Part of a small language model's weights.
Size: 14 layers, width 256, 8 heads of 32, MLP 1024 GELU, 15.2M parameters.
Each number is 128 + 24 x the weight over the matrix's rms, rounded and kept within 0 to 255. Layers, rows and columns count from 0. Numbers have three digits each.

# q: layer 4 attention query, 256x256, rms 0.0599, rows 93-107, columns 0-63
# k: layer 4 attention key, 256x256, rms 0.0582, rows 93-106, columns 0-63
# v: layer 4 attention value, 256x256, rms 0.0434, rows 64-95, columns 0-63
# o: layer 4 attention output (transposed), 256x256, rms 0.0446, rows 64-95, columns 0-63
q93:120131165111111129086134138100161102122177144111107121124159114133117161122130118116119100174109167127103107118094105149154109164091152137111120114048055086096149135091155109113119113129089113
k93:119177227113131140078133172114108150114175178095169144127134105129106146131106096141154100120120126115128133129052136157141126126085116099175113115121073104109157129031128108178110114158145137
q94:099097150116111140119134116126135118123160105110168094127139112139123135116124131112135159147102126104150179141172155081077163119137135149170132129150135122156077179157148182197116107161146164
k94:124129109169103141122160114146120145074138116155130090131131155122075153151115112128091149144161167137098103122151096107106149150079102158117158143107105131107105160180158174148108115122189114
q95:118142092148142129153128106071166126111090134123165131149151120083138110110135158122160117085116128124101145126121159163139130113125178132130121148153134147119157102112110099114130147095065115
k95:145142112127120137111129118065149126130128135146129143124115115103143143105172145136123109062106113059167150135135170132121137077152196138144129139160140141161144102113093101117138145133117113
v64:175122099080195107108130102126141121140118111153161125135123171143100168130135137121106130107120152128121143120159144111109134139111143144144155152133142139155121132093122137155140160124099160
o64:150144137155105112132115147105105162120129185155137124128146102126117131167146124144093122182126103154110103134119114118146126104128108133129118091133088101164138129125179139081085090119140142
v65:153100167165107105097078133154142128116097174083119194140148126124141121096125096175119128112153074128136078124132149152132137125107113088140119116150117164165122116101161127111101066127129170
o65:106180127108112131148171164116123107158149111176079129087119110106144099135141179150129121119147119144080109105118125120154113131176117172130151104136140120111116180189109113137183145140114114
v66:108170090154073125105128143155161155109146131133145149137137164146155144130134136125102117115158166129129144160137109120106100173129147146136163086128105138142122083138124127097117180149181107
o66:150094136111119209133118122112143147175142123134178103116117122119089120108131153146129139081110131143136121104141122159148147084139078121138118125104147119123146166090124066141142103117134122
v67:129151140169099162125104156100097116101147199117106197132126150120145199102113153106147057118095145129081151106115165130144153152140148146179110127084108150153112103103105139151105110103180153
o67:161188111150167093115145103121168106145105111131114124152131150071147124140114134192115132115161116159174116140171088147142097115087154103084111127146124128123161147169168172145122151140119121
v68:142130123073146133129108173136111127143130136117107125106128134125149130134140144123115080126133113154135140132099097084070146125167119097122117115079108120144127085108097097103115134134185109
o68:144113143138118125130150107138145114127119109174176132108125093072144140153146106141122142104138196101128113100187165139118108157116099141146131140107166160120122168129097181143167155120087140
v69:141130170128158133138119113118139074127125118131157183135107065099118168102112121119121134153132125120124162118120172151123099133096138188102131162104105156129138147118164111124123105145105129
o69:140188165167065102138111152127121118069140163146091085164134169119131110153121145151136115150123110162129091177109105186149157151168103103116143132116124124138108163145151105123101114104151122
v70:123136149085128079116131142094112236140155118087148151139133117130131100125140142143163097121062105110135134119127149154052182111110123087141106120139106091127116139141125123140132117103178116
o70:135099099137135122199155139178102096090095101136104139100126108138143175125132113155097134071156117143099125154088124100149120112118154125120126137148122130080118139128153125121113121094074098
v71:109154137091156099173101122075074101156108091070097128132139109120150095133142132132110111130102113146134137105125141124134145134125129150161129133104129161149133137130126127112144123160129122
o71:128127179136126125102132128136119151137153124150115167127123155104148163109122147148180124136139144081100126173130142139137076117147137093105127118117112132142134119135161181145134158112143103
v72:163118120132160150121122106145147091140125129112122131113099171133134067134104163122114159134136142157152136158153112159117134112100105120104125128078108144117135125089124126146144106112171113
o72:150158112121106123086172130120133130092155135170171115143177102105166132170133112105132104115132120121065090104116159125115143126172118104124171142117136150106126140173117111137133120110093131
v73:140143097108122118105140141049118142128119176140143119117119098110119155127116117119148131136138165126179148132137154205142151128130134129112129110140098119154130170157137145118140179123124130
o73:128123172120103103112116136141127089133142105147148064086105170112154119118125096101130128157116140125099106160136150128076151155137119116132127152117132142083132128128148144122086072084087140
v74:139102139118102163106139123121090144086115109186111111088148130147153174110121096139091149139119129088158091121143182145134098133134145125056147146161071124171154095131108127117148112115121160
o74:134168123171128083171116115128138121117141099088153084114132098089143155184129129112129113128162121114167144123119102189141162173178153145128130117081129141091143156126138111121121085100092129
v75:132118139130129166080118120163117096173123139143127152124168134138122128121097095132125143181136127136151123090142140143128146113185135166119129130132111150154124099127090148124104122094159171
o75:151126137114104142163200185136152134106096126099111139111116117136084105140156180157107102077127101094164100133131105143134086130096117160119133103150168120121152134173177120126158140147102123
v76:136157139196094128128131116146111138118122118171126146118121129158122109141123097161136115118102180139131070103114091135140157157158125153147132064112155136160136175117122113112114117102127144
o76:111149104126148164151141146103130150175098114089133165096109129125121115127124152117174120125152115128125145130141149107161107080094127122110115112117152101131120146097091075139139169181169093
v77:064111117092221116124153098125113125148126091106157126126158154134174068132182143137121073155117133118131169180141106132088111118121110127135157142071129131094114132141089145124113062127153118
o77:168075133127084123141152159167111173100152122126145153173113102113118150152114156109147132078110163128119066145113174100126071120139167131132108138153096125115117090119196081169153185136116112
v78:117147083109075124164150133110174182115131125119130100152112146111132137154174126120126169122130138086123146132117083139102099145137105161114111106180135091150127126133099131125132139132123159
o78:142104171109165176102124154149096126169113118127105123106113128155102109075117131108127123096140099125125115128146129128149097124151125136159146115113108139108140124141113110139135126104107146
v79:143121159115112145150138112097131088146102172140124092116136160146115141102083141123104157144125130126147127117100108170187148111129130167124112155162121114143139149144128125147151107096140118
o79:137150082156090073103149141141104152176123084101116145078131135096168133169132107083147145115092136109117099150160155142086117108142143101103135102125132113128137137182131152089113122124081126
v80:136141130138156147123109083097120144109141099114121154155185080120126108124171089118153125135093113107165128093082162134095141121116136123134152115119136133146103163111126113148121098130139155
o80:138144208131100129160125161124112090093146128106102133167097136135102128134134187174159084115135128134116125138119110114177093079148105142113133129119125097106099123138152104119112156090159101
v81:127124129058168148124116140115124124145111114129117156108101098119132131137128112124102146088064083087127131088167135125153140112133132129144147144137168133130126136121148136138140124140147074
o81:155149167165119087135103101127118108126133152153106138128151137106134135107122102140119129132140168144096118138119141145119114131116117143111158116100103099123126178169124174120118128086089111
v82:131116153110112096122130131098145057137120155119129116107121106173105155089109121127124131154130096174127149143157148132179133092113123126105136149123121132130138163163115124161167144148153107
o82:108120099143151106135124093113122125116129126127109096148121153101159147147104114123138116131117158099117132134173126107099111155088166130077079131136122136165112129091106200100085124117148092
v83:120131109131097103129132132146116120162161079149111116141168113095145112146159104122088150154169131106107124134132155136109093136109144088150173130139140110099117113172133103097126138133097110
o83:115123173126143170137059074123157145112176163118135127100110110140098146104109143105148106142102158125119156120075141134137150143112140098144122143114139128168104130074136074134115134118154138
v84:180099148101172118132179105136165129139142140158139117137130133119133185130122146145149137165092103141132124092146092127107154124126082079108131117162130096122115126179147115121150188143114114
o84:067103096138110089151100107160070105117117109112123124089097109127112165124149069101122128127134167124156159159136149135102145154088171138128124133142135121111095156077098172096051083118142122
v85:127142098109150094131107156174111137161152134151107150133065161095123106151135096130124134049154125164125101104140113119148130118154158114211146101107159129116107104125157114076123130147061098
o85:114096137135137175120109114079144146137139162114145143153179100157130156097127160124128134168156144110109138130107126147112164128078101099115119169122117115187101144088100063150133154159185104
v86:131151164159132117132113160135106147111123136162130126141137124132087103117112168131129102172150161139124130128120134139124120092125122122123111123122134107080130084134094124089133147118171112
o86:085115051121139140152114074126150123133145073119150157084087085097135162136157105138150130092080153122137137118141132111120182141123153120126113165143186135142113184148124121125155116126091125
v87:150131123094193144130097161124115165154113177078111072136108154129135140147124161114137075096089134145120126121082112161115136129142119109113081093135116139111138147109123139118136139152149148
o87:124129146110097106081145072127128096151128105152144152135131108127140110149144131110089138143106139130133119098176146101083138146153133142151160155115147117083087091191136215146093122082066159
v88:099170118145114114140150161147083140157165142137122108134081083134094079120147117108180122201152131109105086165150139116118112133129100090161140121140152100091104168140132142138107143119109133
o88:124050114127155162135112083133142126182109102120156137093122174163135141116133128102116164142102169154164155153092114099107085132106142147157134112146125166144138080091125132158168166125149116
v89:164137099143135142124126178150090140149118116126134176135127147131087106107147115142132085113118134166136113108146100130121132094076082145098141121105152122137124114154152107131152159113150109
o89:096092135141099149144130128103150166110113118178125124072117111074132145174138111138138114111153131091113143145124149111131125168077124132193131140149120114120113161118099166140117129137134095
v90:114180115104091147149099138123122168113134159090162123113125139126172153129152135128085154109155146126121144119151097129134094134136152161107119137132116099111139076101111102080123147125117136
o90:138121131160163129133132131126170131130136093149143144158152118115127112119124164162177094084154103145154121112116140162115154129158115119154178129072145151143141153165126045165168090081144118
v91:122138086112135152111123142159141156111129179130083147117089154123140106135175163145102082105118150158152120148112099129092111146113145115152126126123160148110108078099114123109160109140130135
o91:141123161132097173131136140074142128166137110111172132142113110107158130136132126117121112116118148129117101105119147124096147126162083162144164163080129078089107147177124130145143126125126118
v92:104117134110104058085139091120110143143115160097140095154148119130154161110095159110115157111122118111103196102136109084149123111172147126151144146146118132152119134138122137111142179146128104
o92:128093093181168164138109144160115131122121128126086137142121143188106111097126127136129154172096145138153090136131112157142114135112135108107078099094166119171115068073149116142137121124136163
v93:134119155176152166129130135084093091100092167121125143104147123107086136106104151099123160129101149145145119134123134151136154124106115136111121138116102106095124187134152141154133095093121108
o93:147156126131082090095190107135136113114126120147121104125151157083145105129117080136127129121116112095116114159164127140119102127122120097088151143165124140105117153174130230103138148105129126
v94:111112089117185128140130138145127149114150099114155122114128080133136158106149164088142101150162113107069130125152146077162060129103138137078134148136115064091116136132115143165114132125106138
o94:131092130129161156149080056162143095143088148133094104156131134176111138111106123118092145160104174149163116118136125123123113135098167135160128090148145162171130075106129122130139126129145111
v95:127176141080138134160086130092111137164153127129098100157135115121166166136146171097133105108097117123127154124151113125110114118124133139103096105138104105144140157107114134114138148141162112
o95:161114144171140131099132084148153086140102073140149132110140133116149137125114112132129137117129163124135095145159172140121127160138132089116156149070154160108105109167165212141071150081074139
q96:128247135150162180082069163103086167152151143206181167255108139131121115165104139159113137159167105171110067080101207102084118066149116126105114102156141075096114126129148105106080161056091086
k96:126108183131086065155141126139118114097100138110154084108111096151144092155200085099170093134129091079108163175120091123143137155137164124120147137142126173094103115142098127133176127152110126
q97:127142180122146131090071167112131117153142138177098135176170148075123164132113152163098192146142122161105049126089155096090128083091175115146155089133105103106107137119139121144095151145113084
k97:132140136110148150093074137116120151115155136079129087138123176121121148117155163155107143141099129129148098126056194080118167118131123089123146118154150133086143095113160155130104185162116134
q98:126082071181102087168171053107139082083101167169130093071056104157066154110213130036162078095126135082111248193202072179194120132168109214095152225134128175179147120100082094134198138088163154
k98:149127102157151127158145089128147131132104110192132141120118127141130130131140099102133109116146135083135123110182084142164089154107145169122161124114122139168140154132082065120132089085132125
q99:140180133123089121091101084089161118165117131138098080146134148137109126152109104141141138109161152087126117119131155091113162102158152129180192097094106140151146118097121078148120127139108177
k99:120138143097103132095129094080174152161181146101147127177127137137133149128098114157085142112103095071123155144132118084145125087152085123155174103131102114113122116109124118172101177146126134
q100:158100113117157084147138105144067103107109079112100168139123137133126138112155108107158125097107126098115115125122110127114111109154125142114160085135143157130119142114114136141135138109100106
k100:123189145114138165082064140115116177157161128117105062190138143142117102143142147170122131112126098144146101108093186050113119089189120119142107106193149140057131096118118128108127200117085106
q101:101131150124131102136140136078107092119102148155119128125134155114116100134153146057150123112137134115081178098149089173107122110137126156117147159140156107146121115123131138134161118119145110
k101:128121111131168130164176117108100140137096131117145198103116093133087160138072138085138101149106158155181135078143139183083138144083080110143091148074124102160136151125154123117118091131162141
q102:138143145141161146114127138159143154135096091078138096137151120113155119114123155157135120134119156121150106127141146102089130165134133094175096086123119102112147122159107108123141126144093133
k102:103159144025136173094119183122169159169166091073129078100199142099162126095122122174098157117075114138137102091093155085088153134176125033119127116178121092094149094116156151110109149163048164
q103:140120098096143156155113158137126113148139124135122140141137114140123126123125133108138142107126104160107132087110119130157065125121091170120092132123136110123110110114148183062099154106130119
k103:114106143165109141156116149182123086123117152152121166092056143138069144133159148091169115123161071165098135128107158133118099126122128118119096146087144138139146117138149159110142137118101132
q104:080115087116104109126104118110161124120120094115145132133136174120097119141090187110132204109119146100153129088144151111085129127157180141132139121172148113146102149124153139159090142124143117
k104:101094115117137097146115144108148102140092134063131111118132189095124128155114145083135150154102153109194151140154143089110159083149127133144156113180183122123094112149120146144137124150133139
q105:133142080176125108128168115136098137100130090126163101090134132168101150077141156139124106152104145132174130125144173124146127116157158140116128137117149159113124159119103167125156174117139162
k105:148168108191143090122144121143082131058129123093086119119110128170103147155145137161128136146126140121162166120154173102142137126133145173134139149110158180111131148120097165126145100089147131
q106:113139176122138122115112125185136126162091138170159159148122111127138130139123154145091124168139123121114102096146154164092121176090123089120103140141125123112158120152118080107154084162117115
k106:101150128079104106128114133134143166175106132216135097164169106108107136110120144142121142135104121080136142098169145142083104175118130123122076147124091128117159106140131074131155102138138139
q107:178148116156135124126135100156127129162099115169120093122164147122127136117108139129125110164139120122115132115130134108145125101148140121125133111132109127127140108135105102124132195130113101